config = dict(
    vocab_size=4096,
    rope_base=10000.0,
    rope_fraction=1.0,
    attn_scale=0.125,
    init_std_down=0.011,
    beta1=0.9,
    weight_decay=0.26,
    lr_head=0.00494,
    decay_shape='exp',
    final_lr_fraction=0.0,
    train_tokens=138600000,
    steps=8866,
    dataset='wikipedia_en',
)
Each number is 128 + 32 x the weight over its row's rms, rounded and kept within 0 to 255. Layers, rows and columns count from 0. Numbers have three digits each. The size before them is the row's rms in percent of the matrix's.

# layer 3 MLP down (transposed), 320x128, rms 0.0515, rows 299-315, columns 0-127
098:156086123128138153183110117076187174167164086085127069112135127148125082145112128130153009088164117116151135125140149149103150094107087092119098184123083141146124040091106132089084157122091119125162129084127089115109205110121104134128092113071121079136202123083107120120125124167111114171123119112086132182154139096155123081104147165105120123099147160135136130167122068098142143168159
102:081147115125124107116210058163077108068074110118126100104184138081104143150104064093155143152154129113066131168163119153150119110106152152065125155082156097187103133175127173162119119165123167138152050143135145132125142165151159139108143124137125174135074141053147192132144081110134123169129130167108137132135102171093160088140173136093156133121145143109164101126113109101075130207115
088:150125150147141114149105144114163145129130104220128170141153134100140118075182109066162174122131110096130104144079150135138125113173110103142084162087128126122190165061108120101150202138124142149144121159172169120146171149111140211167077150136208118123098132110120164118124165126161163095164146148114096118171124095184123157118133116179133060205101134123156106135163116140163067093176
106:130154183176103147147174167131137157066101135137099144130152181155074151103131179180092087098106166168170108157127117140100140109077163082082130121099127099114088148131187177117041079091163137120121176083123136121177069084106128060087107069125168097169118149171101174109133139139105128117156128113135162145121162102150122129151113124133179145078122124104158093137105160122178174080159
096:132147145175178163206114103128095121120165081120154121136161119140171165139037131149090126166152145123121120094116098120141150068163167091106102102167091131131140092154099132108159081118128080112108148117106156151142088099154106141115076152091123125103143100095146129062127073136131132156191048070121148131100137126152128109175114146092068085055147099168132170085198106138088105167151
104:131131191092117063118125136076131120135139125169092096146140116087110111194109145075124140111073150107113111170107082113051151134094090133115158107097142189087102122124116158119149122131125127079150153088139199137178097093108148087135108119092103195115095144120145094141116167117098112046059107089094183135048134101113084136209101144148098117107131127112141136150112134111141086124067
105:098111131134156102172095111208121151173096187136178095134141135188120114063116172124153190137134113081127144105115161155191094125117086097165194173123109101145114166157145152133153122168155137091105117050106109091154108161162130069119158088156202103146103126134148115147149117150062126133186116151143120101164124116122160172069092067131083125157158193108109125096130114129094148128156
095:088176110109174073123128168156155056079155103089186144171107084130148195189128095178065096108090135103108154101114123089146076109156107143085120128189108130075123096140095139137187169140133130123119118099102091139171082098121154110111084195144161170108149108071149130122134138133158112159140144110109128111161150057189126137126092076168144140086128131144103083158139093094140138161167
101:110075163096211137099103193137120148153110090129178144144183119099136164097096134128125138122137123111080094120131124138149143077114168174124156179119048146155131185092151101177101141100144047128107083125105145126122149135158156160114128169129199119151150137059114127115096144092149164147086107155086080116126178111176114113107165187107147112112096121082180129094117131135162143048174
094:146074113126077094115123044096145109083132095161168146150105101138076147160174057078187140126144181127126118092092160099037143086104144105106139180093142078154187224136130136104081099139139156119098139135129118117128148119145129112180097084167182113114128128114091148114101173092116112076099136089112134085133154121092156132146117110143092125083183131138089079116145144138119177140135
107:180087172126158168107128127131103208154101083122141127112099135127127114095089120096127048165150102133157202135120075132120068179157122118133166074084164089135116081097089137107187120141126097106120133118110053109068114130152113120077088143111114121213146134121143161156097089148117130159140116129120064140100116118139115127128153120089167157160145115149145196148126114178063081132063
095:109106129124137098137121104130197139139088107213112144075123093111172147126081077082164163146161075103108104112112135160108170165193100084120127157084134147161128220110154102184087140142163094100108131149183160138103102162168134047095079152116036155101135128096126133089076132144166128116129102095113141107101165146157184110085137139170103103101159128137131115129133110127080131100140
106:056146183061144164121126142130120160125164156127104120166104090124165197155086116167140051123095109120193140108054117178176146114145104120147098066121141179170143130130114111096140172109142105113119091134178090112153092119152096113211107067142134088176144189116106147117127106131165122197160162105151146106137117134116213120157080136132156119121111099087137153115117160166134122130158
105:186089131122098101140102116125187163093129091065123166114151090138153165189155122114128192081136111171124084103094147120132075082160070132161129181107170133158142128115130088061113132153128130108167105110123132140134105127185126137134097147137176090148164146132130133143136130090176201125120115169165163152068108036104071083106082085125138142119117104130074069171131128119168118129075
101:128156120126102127139135122122126072136141094178098157105127169104171159077098065131216025160129138155119122113134170099090077113105111206092166102080086088174120158143131119162080096146142149121093103121090087096145115159172149158160118142170176111089169095142099076142140131142128123128125128120170088160137053129108136117137079169103125079165174170131127159090162150124160137162107
094:148159179153147120136117075163096095129190137110146080114149102132114107058136118157099168114118166083130111162126121072182134148108181191089137113107148133114157183133145122060142154143120063147151158168142144125181093131136124109135098120174087140173110122129136076138096162192110159064142148105131105113129133063132159224162175107125127165095124128122113161115111161158159136210078
095:146123130083188091151133092106154100151117152055148101104125165140129131058077180237103060067108105112134120131162137065062070091088154135131203115123114103098105118180092083099165132111108126129185141127140112142083133108119148165111128101144136198134144144122164121134119131118090143146112137091126127142130152070147109102121093167147124113120161145124154159150164119058096143130067
# layer 3 MLP gate, 320x128, rms 0.0606, rows 300-316, columns 0-127
103:109121179104131127178175179132174158093157084148138107064129127098141162131100187132119131138117112150109173145073155166104130106158133101115108130067129190135111104137144202100139166147100077078070135118121121113123073155127145065122135122132096134084195159159098108119155155133112166082142139151144141087203145115087128118094101125157095124088194191070176101135133072117158181121114
091:130150151136150158136178214160053108130174166134115153147059075166093085139143148115094143148084163122120134171103156105133148179074154162162088104150099142137199125167158102114087095148174092151096067134133119134108143150112103105089085171076117147132170113103116110128096133100126137132129113083168118203151159101103071131155110172122110196102142134146117154112162124040132144147121
102:118126146148146162119160103121103142125157128161139136182127138182104150171150134166175106139127182112148075128137159113106107059082242106174103077125114103133113164069184138123153063100057129131089138098160118121126034135143128111127109105075107101154158069163177161107105110130116145143104154139120116165105116111151105144098102118126134086094091107123159101141222165104160163117121
093:133148146076144171139106171148165105202149130118124151107209198120140179136148121154098135121077205148165145111140170133090095134139096138102119126106086137177088096109104167127111113152096128127114150126111119094113148170121126129171115127125141117150122153162150152180159111165178143165102111207150086122185072089202088140107150120162197121116052143129142121166131178156149159066124
102:128149079139160129127159173091112127085156109121146113120150224115098143146120168123124188172130057110110162134063121118129152156126180091105075124130087187182188097097135106097099166136082147151123073107157160111132079145119135086120166055148170153185096117178141150116162095168148075086119150083115152104150140135129128120119139145161125168151161193133166135192144141087155128107097
101:174131184118111146109170087110130118086175239106126090162176160197204122158115141146168120116124089139168170193129111120102147122207076202135151139144131141096122120188152100090140196133090122136155118126062134102128158122134112132127086103134119115169092102139086129150126123095151104114119122123120175072147176113113110134139108157178098157118078126136079133148123184133115098110158
101:151046140126068117138102098162103129193187180086154055145138138166066107093110127142130112069134105166146128160167131123091133100116106083133046128057167148175163093096101164159097157136113083101195144092162117114144127134157113130115125107156117089134173124145065174117145073144119160106082114169138127110126125115121138117136126150120118100167121125196154171092115142103134136179066
098:110166137152100132084160094072133129129136155093156195147089137099117125172119126118118109159110118131152092075113129129123143065165155119122146130143155124078072156161096074140161130098145107130212090174087150138124124112081121156070112131115067168126105152166178128070100109097127091149146126074173146113104039113107169166168129092126161175107092126172123086084100121088098133129044
098:146117136073156126171145181180135084131127117122144090159147186128108205183083109131159106083137153125153112146140137128119128123110156152173168185108154133094147164088138131110162076135128110068194110090101106098097123096146193101111068141072135125133152105144083164073157124164121108177194135079125035167083071148125138119195134109145161114126173110116120113119121131128095158099139
104:156147098167120127119132120124135072142108154106187145071171143146089141118062071138117146164083128137158108136145100125132170108140157145124146176140125130129104098151111089088084130101075128096169144097127143106137123117109161062116074114114082118119167164078130104138170084114172152080127108171153059123129070072123164140094114075113151181184111146110124174176196193143042131151134
099:162110113125145093072086135116103152140053175130195123121179080104110136153126093112072115128097134098150106009136102092111117134137135123118142142156142066159143128102125082107140107107144181170146141159121108088113154112151156166126142091096135132136162173156114094133082115096159126173190121137150175197169080150162166132136070159151109143159131112085111130136109086047125102173172
107:137037162103124115137112203136122193151159144112153144118126091087187154089129202140154098143127124117111091143111143164129130116162155132125150098109137095149041180104152136150127098058132141046097101125122081120187116121144122169145095073137110123135137135111148143151178103164144128152118191143146120135102105155147148105083090082046091146130162095095104097116096133093159127067176
103:128142089112127158147143171187150148088097122157092075060120129079109091056092096110086128105114123135074153175150164088101119055154143094152123107084116162144081144144150086140125134079127166100149132100126097047170170126189140143118118171102086168075170156130160084080181145095122078126105172116099141126108108107094184107128129133153134122163139121137182127143069155179119163113114
103:093120190118156055126171155159139119161091097146178098103169157145104127119100102105099163105110151166177155118096118125134165115124108094090128134110113100136098155096230168084071112112164140113157152113153146099118056142092133102117108170129139141104142126143145056105135150109079118128139101065108079168108089080114094141168079035120118071166172107110113147165160119109128107086107
092:171128067183167151100135156200113149192132102131053121137085174091096153137175166100140103152125175122138128143163087169099139117134166146093149100105139119163140099132142159154118067194143072115123130163135133125149107143143111121110128105144107096123157112180149128106077051155137139151156162102085116095174095078165122176145201119149130149129146112118191149088175160219121131131132
099:132095120111149114121111129090188144115105113128114137071129119172102157109105145209084058059084157117117154133159108130112076119140135157116117134144127155146130179086078139058188139133108115151136123089163117104059058131144111106079160106125164110096151149089162170146160121174131113116125152066132078136109120115137144126100133204135104162076113183167193160098173101126083070147115
098:148062093150151112167130117194109119162111120084135103102134155121078188125144076170143134064110126132091058191170147174121146073136159132091155175111126164119132114092135107098165130083104122122147159056163154092124131176152139110107112148067125174105160173182062144111176082133129100140076144132099163145130107122071121088137170085097086117158135091123148093141151097078112086115139
# layer 3 MLP up, 320x128, rms 0.0587, rows 300-316, columns 0-127
101:079182167106144123205231148094114116112154107128098149066164108111099112162110115137089114165156143076122189148173124098075136180112098149091170133129143130122135098161174203135126094131167077122113075136131149138146131167142164094120147183106107110038129113139129128100167147151142122100129131130113124131128105105103116128135184190100135143110099184100128120141072098125069190168144
092:141141163131161140157205155103114097127184172119134139168100112182108051081098099113114158146092121140132170106164130158098116153118116133182161141168127152085100154108116157155067125176195092194137128149148109109104138147142157161123113200105158041136121104082107038186113117128105128137139141162140124154116156148113050082141164106129106128135120108176122162093133095069110105109111
105:169145074149105120064214089203090112173160096163115116110148091133137144103102149125131104103039112126142073111063119077164127105159145093168106100111104075088197125115156119129141150096072157151144101088152100119128124138167121169152123177113091165128129164115097143112135154134160118101143125097126147077141191167184153071135142177101151124175153121137112105167180104107109151124168
095:114134113188145100095083041109161121078144112104170102137076114149174129167115127115147143140168104142107106155117172108133086113077145106129182129145159077120178115153116098095155087143172069128107093113120150116109077135091124168114109105101099137096176153050132125082174095159125103142136123085143132152063135130067131116149094138145147139191165119123095136076085090117121043197103
102:078112118170121121101168125097159115170067125168104154063134096148206123122098147135138112104156173087098064117114111161109120121137169112162211098174158064127048135178104082132155128100123119138138145149162178183105086134151146156109145163113103132154084107064088121116125176135160099132122108101142098157126156067078117203160070094143116136115106153164124149093120096135135116103156
099:112124071149135086100104113083084078156126145109115113116113129171090120130143190110115107137124057137072109120140158075157138082147101187119103200113125199140138116150092141124219144105194113134129152066124132177161130204168149155120091158149144153084142109121126139107121132099194161150184136146122146119162100111150151131063154106139094152140129117132115087123063066161164139091108
096:122223160153204157118115154123140148031103095137157123200111127119180156178069138123092129120094119110090106099110158114158110159122087175108191147172132136096129139104146073092122094092117135198090156123092087116119101122140132146148093160085167175072139139109146094109119149080126106163161128132144124171145116127169117144081161086147121143099165108114121082119149122139105109041155
097:122113088118149153147185198132177103120084149106135124068131127124152139152167150170122158124108149140114148145116139125132132145138125098169181120099048104161112119104147166163125058145152066113142107107150100224133081139139147103154112180100199128157145210083097137146095124115181132084128150138085157066113100127087060145121152145134118060091132156101141139083100140175169142127158
098:176116144086136128173142111148112085123131139174155127182177170112103197139102087133137115117136187112134096161115156135132181118130097115212172149103157097100167194108121142111156092126161157115164101142115149106124130117132141146131074093104181141102101085213085161072132120117104096141189127110112060149065077156094181113203124113143122140104138138133106094138164136128100191097160
101:097093082101168107078135151130140147104182087135073168168086153168172104098137187165106087107178097103116143082126159111117083158132113127097138071112150106164146138068147132102201081181158085104092150120121107177085142170129114156117147100119131102148130103145144163137101112184095115126083098100136168132119125122145116108148138168147100078049116084180147155067106048138163121119163
100:162107133067143109126118065092084150108099157143134133109124116106148120154151123133089132136173116094149104086145126126169090141155136062079130098130146087181115128096120079141188087127176124155157099158124111142100142110182167163151050095084116105143068132137089096094101131219133152177190065107140144166139060163120154153144140107204123107180099124126134119137138100070106109110172
105:186064128139097101155100117195106051155131133168141091175114161141160132197141131110152143181113104125096143122117098221183200096182147172114129093113117149118156105118125142101173164110085107110194092116152130136194127198096086142112090133122191134128149136111125126110099127183115126183182128130115133163088086111136185142143113104159090133111114126060107140118125129106133145136125
103:170097115152101122054072129102168093182110160089176126169089115080107126203158163136155109110137130122076111137130116120134205123137108101134147113148137135136203118078102131141073139116092173133133159085125110110122186105102130148111129062198160062142096138094084122152106133097109088170127140072189112106175182152156111178123137125131157087138107101117108081140181143107124096088141
104:109077131111133085152092121154112115118171174107142066168163122120181138097180119105168081062143174104132120156120165211108152128113111113102097179093154158163156143145125141138136092163105162126065113135068104109174134087166129117149106134135195123148119141117083123142095157138107177126142151155099102114072172117102140101123166153094097194114162142081107117067096045095176173157128
097:113086124111177102135143150151103102149116073155100142177135129084136141115138160117127119131110116088157122164131120089146125156185123121138137149103157157111158118188125138084103151167094125158127157158184123124127159126152057141093113080117030124189140120146144117170143111197097086041126135056118149110144104057151100134087166044150135145159187115117104171126144163148166105170181
099:111146173144120155107175113121080132125200140106159076212112169113151132128082135080151137149097141104152102136098111086114148107133156111155182116134118117094116032137143099146100124137104157129160120134147093126201173077123186126159091117119085165192163126155107094100121126082133125129136135200131145130150153072079140091163116112114152194176168078084085145169155152158116177119103
097:122195141148132151067120156103157143146166138168132080173174085138171089103095188077123105133137144119167169083128078115096100135169096155122089073161176127125133139122123160120071138083105172135128125158118111162140115117093147162131162091194138079190098103100168121104138183093152129131107156124147101102153201122185105152131086152084149129080159107067105133125091151164150150128208